From a checkpoint of a small transformer trained on Wikipedia: tied embeddings.
Each number is 128 + 24 x the weight over its row's rms, rounded and kept within 0 to 255. Layers, rows and columns count from 0. The size above them is the row's rms in percent of the matrix's.

# layer 7 MLP up, 2816x704, rms 0.0971, rows 1741-1758, columns 176-351
size [106 104 102 100  91 104  98  95 109 102  90  94  88 107 112 100  93 101]
[[128 113 148 120 129 152 161 104 165  80 132 195 142 112 142 113 151 113 151 174 155  72 108 100 146 155 164 107 108 102 122 119 135 110 116 110 133  99 103 127 117 128 124 158 125 163 146  95 127 158 100  85 144 145 147  85 134 140 138 144 118  75 132 131 144 102 137 112 123 105  88  72 153  69 164 156 110 140 122  74 128 129 101  96 117 126 118 120 109 123 145 134 135  91 133 109 175 114 104 125 139 130 153  96 165 122 150  72 144 121 161 120 118 154 135 133 128 145 147 125 104 117 145 124 112  80 160 145 120  89 119 172  89  85 185 119 132 146 118 115  98 168 148 118 116 138 161 131 144 118 130 137 142  99 104 122 101 149 157 104 122 160 134 159 145 106  98 119 135 123 137  94 120 164 127 113]
 [143 109 114 165 102 131 142 134 132 150 157 122 119 131 112 101 116 107 158  77  85 141 140 110 156 141 123 116 130 106 135 142 110 114  97 115 133  73 129 165 129 146 198 163 134 110 146 100  94 106 103 113 165 120 122 137 134 138 128 153  83 121 112 108 125 104 145 128 171 144 162 141  82 140  91 110 138 157 123 149 133 125 146 143  74  96 131 101 112 132 103 148 136 104 119 157  90 124 112 123 146  73 156 129 154 127  92 162 144 129 122 106 131 135 131 114 167  76  92 129 141 127 142 130 160 152 123 134 172 109 170 104 149 125 129 117 135 109 105 153 134 146 148 111 110 126 137 126 107 153 137 129 164 117 119 125  84  88 123 160 115 128 111 127 116 145 107 135 116 142 140 155 148 183 103 130]
 [110 121 116 110  94 110 141  81 102 144 159 182 146 146 125 141 123 133  92 105 105 172 145 170 156 121 153 117 122 123 101 113 105 104 115 191 128 133 193 155 175 103 126 130 175 157 122 124 117 125 137 126 113 133 161 121 106  98  99 125 116 120 113 131 154 133 116  91 159 138 145 119  95 145  95  99 130 134 111 132 105  96 134 100 129 121  92 152 133 126 112 111 169 128 139 128 167 133 125 106 160 132 110  88 133 162 142 107 121  94 123 125 145 100 142 161  80 135 144 138 128  83 117 120 108  91 140 105 184 158 125 107 148 120 133 126 135 126 140 120 129 181  90  99 116 114 112  76  84 148  99 151 130 141 117 161  79  96 159 120 156 128 134 104 126  80 167 133 135 132 166 116 157  79 143 170]
 [178 129 154 138 126  95 130 143 118 165 102 161 142  99 135 113 163 157 143 116 128 142 145 139  80 130 152 145 136 145 148 120 157 108 113 156 109 135 147 138 144  81  95 144 143 109 101 174 102  95 111 116 139 156 106 117 155 151 138 143 127 149 134 107  95 108 137 142  88 163 102 104  93 134 185 125 123 107 128 101 120 125 119 101 142 135 124 122 143 163 146 126 119 125 100 107 115 144 110 124 130 119 166 155 173 102 141 104 172 115 148 144 159  95 100  99 138 121 135  95 118 139 125 122 146 148  73  96 124 120  75 108 135 162 161 122  99 128 112 160  95 139 123 122 157 118 122 109 144 141 119 128 110 128  92 106  91 140 159  98 156 155 110 121 142 163 172 131 123  84 105 110  95 143 123  98]
 [147 156 114 105 127 146 150 140 151 133  90 149 109 182 165 137 102 156 141 145 112 146 138 108 180 157 150 143 120 111  86 157 178 158 116 200 115 120 154 154 152 130 138 122 142 137  93 125 102 131 129 142 144 123  94 142 127 132 111 189 147 118  90 124 129  92 123  98 112 132 110 109 171 152 120 128  99 156 148  97 133 101 153 113 122 136 130 131 110 207 139 133 116 131 150 145  97 156 128 135 109 153 108 131 139 141 114 162 113 145 117 134 108 118 124 104 152 111 167 116 111 141 130 162  79 137 135  94 134 111 126 119  81 109 142 144 112 162 161  93 108 146 171 121 156 130  92 204 128 101 150 106 124 151 109  99 151 113 159 129 121 127 119 131 145  96 103 130 116 121 140 138 134 151 144 138]
 [149 168 125 155 101 129 124 134 129 113  71 125 114 107 134 114 127 146 130 110 121  79 170 137 140 168 156  97 127 154 133  62 146 118 117 116 115 113  88 105 114 138  89 133 164 148 103 101 141 129 193 143  79 141 164 105 120 128 100 104 143 103 147 114 113 122 121 125 136 124 109 137 127 143 122 130 148 126 112 133 128 113 123  78 172  96 127 170 138 143  99 107 107 148 105 109 119 100 126 120 154  99 170 133 191  83 126 121 129 171 153 184 124 173 136 124 111 116 159 107 114 153 145 118 151 116 108 120 113  96 105 131 154 136 139 149 156 121 173 171 157 159 141 108 124 116 148 116 123 173 153 149 126 142 167 135 110 135 131 111 139 143 103 130 103 150 109 120 140 158 110  66 120 151 133 113]
 [128  98  90 100 129  98 156 142 144 128 105 113 102 123 144 202 142  98 100 129 157  89  92 114 119 114 150 146 117 169 126 112 135 123 124 118 158 142 128 144  80  96 159 143 120 123 144 146 105 133 121  96 128 124 160 148 150 168 132 133 116 114 129  97 114 154 120 160 139 114  84 174 159 148 144 147 146 126 140  90 109  99 126 151 136 123 129 117 104 128 115 143 132  65 125 141 110 134 140 114 158 117 116 126 171 134 115 102 107 121 117 130  50 121 128 120 110 152 153 108 127 133 123  70 101 106 160 128  81 134 116  94 142 120 122 123 136 150 132 106 163 118 149 139 152 159 176 136  97 126 160 150 136 116 158  86 128 171 112 144 114 100 148 117  95 148 136 131 135  81 162 100  91 101  97 164]
 [125 149 157 153 138 132 158 104 140 134 139 132 154  73 136 162  93 132 162 128 126 163 121 102 123  99  70 106 150 143 150 144 126 122 143  75 143  95 134 113 127 190  90 129 141 147 150 132 124 142  96 156 124 117 122 127 140 123 123 133 147 167 131 111 127 139 117 153 139 144 156 152 135 107  95 204  99 118 115 104 163 113  94 113 134 125 113 127 131 155  55 159 154 105 133 133 127 139 102 131 122 140 179 146 136 108  97 101 120 141  92 109 102  99 101 141 157 140 149 117 106 122 172 119 174 122 115 104 129 137 127 152 147 106 169 168 123 121 125 118 121 131 140 112 152  73 115 163 142 132 171 165 155 129  99 103 158 120 151 195 152 172 128 109 108 120  96 130 107 122 121 119 117 142 173 173]
 [ 91 156 147  92 149 129 119  86 149 150 122  93 166 103 133 127 113 136 132 102 141 138 116 105 144 107 130 152 140 121 158 153 136 117 107 155 145 127  80 176 129 119 135 148 150 136  75 155 140 118 177 159 110  99 136 138 143 140 127 163 177 127 108 131 137 119  97 161 154 139 124 149 141 119 137  90 148 174 117 115 161 105 178 133 111 150 147 110  98 130 116 132  94 112 112 135 110  95 131 133 127 153  89 131 125 120 122 163 129  86 142 109 119  98 114 139 117 103 143 159 124 136 115 112 159 115 135 119 111 113 110  95 118 157 132 120 165 154 133 108  97 116 118 133  93 136 169  88  91 145 107 126 130  81 123 126 108 160 130 130  96 111 126 191 142 129 128 133  97 174  92 118  66 165 177 124]
 [144 120  98  95 148  87  67 141 120 126 146 111 164 124 106 131 114  81 123 187 115 142 170  66 132 125 107 130 114 120 108 145 125 136 144 148 117 116 139 194 134 102 142 103 117 140 138 117 150 151 115 150 137 173 137 153 155 102 159 148  86 141 141 155 133 127 115  85 144 112 155 187 107  99 139 144  66 121 121  97 153 157 169  82 100 117 161 163 118 144 179 113 136  96 119 150 178 130 125 127  93 159 106 150 106 160 138  74 130  85 121 106 159  85 126 119 174 171 135 175 143 135 114 163 192 144 143 123 112 124 112 120  85 144 152 118 115 164 131 145  98 157 116 124 110 123 119 171 104 115 117 157 124 123 117 120 162 100 145  92 132 117 117  94 116 157 153 115 133 177 124 103 122 164 105 110]
 [127 115 126  85 134 111 134 151 114 131 103 142 167 132 120 138 125 170 113 129 114 103 152 101  93 142  98 122 115 147 139 133 125 161 117 116 124 142 153  97 159 146 115 111 117 137  85 124 112 155 157 171 152 108 110 153 133 148 125 108 133 141 120 107 139 128 152 120 184 141 119 108  95 138 146 149  96 108 155 115 171  87 132 146 153 137 150 103 103 145 144 150 144  97 126  99 103  94 110  89 111 119 101  99 113 145 134 125 103 114 135 108 156  88 138 104 126 158 109 137 140 127 113 133 147 121  79 163 155 157 133 138 160 130 107 134  92 120 116 117 165 147 111 135 122 116 158 116 123 107 124 112 164 128 154  74 155 147 137 105 138 154 173 137 157 100 140 141 140 122 125  84 112 154 105 151]
 [144 121 126 115 124 145 151  81 124 137  87 134  94 133  96 104  89 126 129 102 112 166 155 128 146 142 123 133 111 180 145 111 135 101 166 183 109 125 164 124 136 139 133 128 160  87 129 154 163 113  88 107  93 110 144 111 111 172 170 150  90 119 163 130  99 197 117  96 138 141  97 177 114 145 121 147 138 176 112 153 142 135 114 138 148 108 146 103 161 144 136 137 164 126 109 146 148 129 168 119  99  86 111 112 157  91 140 127 204 124  98 172  98 101 131 116  92  97 105  98 158 106 151 102  99 132 123 119 144 127 150 131 148 133 165 115 128 153 163 154 148 129 119 131 123 158 121 125 115  74 100 166 101 140 160 131 123 128 105 149 159 112 152 113 148 111  92  98 110 121 118  79 178 133 163 131]
 [131 144 178 128 170 114 106 112 118 156 131 161  95 127 134 130 123 134 143 143 132  42 112 110 141 112 113 122  80 118 140 105 141 155  96  84 113 147  88 141 136 102 144 134 146 202 123 132 155 130 145 123  94 125 148 114 142 125  52 139 140 126 130 134 111 173 126 181 184 132 123 143 137 119 112 132 108 127  82 149 162 140 109 109 143 116 139 101 122 150 126 157 125 160 125 124 151 161 120 107 146 126 170 109 107  94 141 147  88 167 118 128 130 206  89 105 129 128 138 152 108 181 108 148 154 110 145 163 127 152 193 135  84 137 138 140 157 127 146 141 127 153 126 147 170 150 140 112 138  68 134 160 136 114  76  90 130 128 153 106 107 105 147 132 137 146 133 169 147 136 137 111 126 111 133 184]
 [ 96 117 124 160  98 106  91 148 164 151 119  93 117  98 149 106 134 134 175 155  74 153 135 153  86 158 117 139 133 122 132 174 155 142 171 153 136 165 157 135 111 113 116 124 131 132 124 128 121  82 141 117 133  93 138 142 175 140  98 146 110 141  99 109  78  85 133 140 131 131 114 121 150 132 132 113 106 118 127 130 120 112 134  90 105 202 125 126 158 154 122 144 133 131 119 131 138 125  95 126 115 132 121 137 173  86 104  81 147 134 101 134 127 114 137 154 143 136 123 142 113 138 137 163  99 132 137 135 124 142  68 170 107 124 142 133 155 109 101 164 158 128 101 161  92 133 115 117 126 136 143 122 122 133  97 139 122 115 147 140 112 175 116 117 121 141 131 144 109 116  96 155 116 136 121 160]
 [ 83 112 120 130 165 147 110 139 124 123 132 122  96 106 132 177 109 106  84 147 133 116 156 156 138 169 149 133 160 113 145 115 156 124 163 102  85 137 121 120 162 122 121 124  93 112 141  78 121 171 131 115 137 141  85 140  82 101 102 145 163 133 137 120 180 143 131 124 115 144 155 138 122 111 107 116 123  99 128 121 140 106 191 122  95 119 114 150 118 134 118 116 150 129 145 167 147 119 120 107 111 117 129 198 122 117 148 136 124 116 123  91 114  80 105 144  90 125 103 115 152 181 124 127 127 108 145 116 144 139 154  97 124 125 124 120 156 136 155 126 115 137 172 160  88 132  92 129 181 136 144 149 105 110 133 137 139 115 160 159 195 135 125 103 182 127 123 155 137 149 153 124 169 125 113 116]
 [ 78 108 149 159 134 154 170 146 162 135 117 161 120 149 155 111 128  95 144  70 113  93 116 153  97  67 132 138 144 123 155 130 123 130 115 123 144  97 132  84 142 123 103 139 122  86 123 105 157 125 106 156 125 113 122 141 159 123 114 122 149 119 143 143  93 141 103  81 168 101 161 155 135  49 125 138 117 103 124 142 161 149 157 138 148 104 104 155 150 131 122 169 109 125 119 139 106 150 117 111 111 137 186 152 148 123 147 120 128 120 124 103 117  86 106 175 165 220 119 126 108 169 140  99 142 101  91 135 101 159 107 140  99 134 111  83  92 121 121 110 136 111 142 123 160 152 147 134 151 137 138 156 120 157 109 162 176  88 116 191 125 120 136  95 105 115 145 166 153  93  89 100 141 115 147 138]
 [ 81 154 101 159 107 125 106 133 121 153 124 134 129  98 150 147 114 126 141 127 162 148 130 189 129 129  80 110 116 113 132 104  63 114 123 169 145 140 169 118 158 160 132 110 145  94 121 120 154  98 137 121 119 120 135 111 137 191 114 100 109 120 108 117  85  91 120 101 156 137 128 143 139 123 148 129  92 100 107 132 161 120 112  86 111 134 147 154 112 116 174 107 164 125 120 112 151 152 108 137 108 162 112 154 143 105 105 115 121 127 144 175 149 100 128 150 100 120 140 116 138 108 143 115  78 143 112 135 102 141 116 129 143 112 134 123 118 121 155 110 117 125  72 133 119 126 120 132 169 158 173  96 156 132  97 167 102 135 125  96 116 154 136 119 102 100 140 122 125 126  98 139 113 182 148 135]
 [105 147 140 133 132 127 132 160 114 165 115 166 163 131 148 119 145 108 123 147  95 140 113 139 110 120  89 166 118 150 103 147  99 120 107  92 192 157 150 103 111 122 119 140 120 144 113 145  77 115 121 108  76 149  90 116  97 150 141 121 114  86 109 123 112 110  91 120 125 141 102  94 155 113 119  96 110  94 138 131  91 108 126 111 149  97 120 133 123 116  87 148 136 135 172 163 106 123 124 125 121 108 169 146 134 148 164 110 107  84 142 152 114 134 133 119 125 101 147  97 123 115  83 145  99 133 116 138 118 163 102 140 121  90 157 126 135 125 130  91 104  94 107 152 179 149 141 162 175 117 161 153 122 113 109 164 153 125  89 137 117 103 152 127 151 119  75 138 142 114 183 158 142 129 154  65]]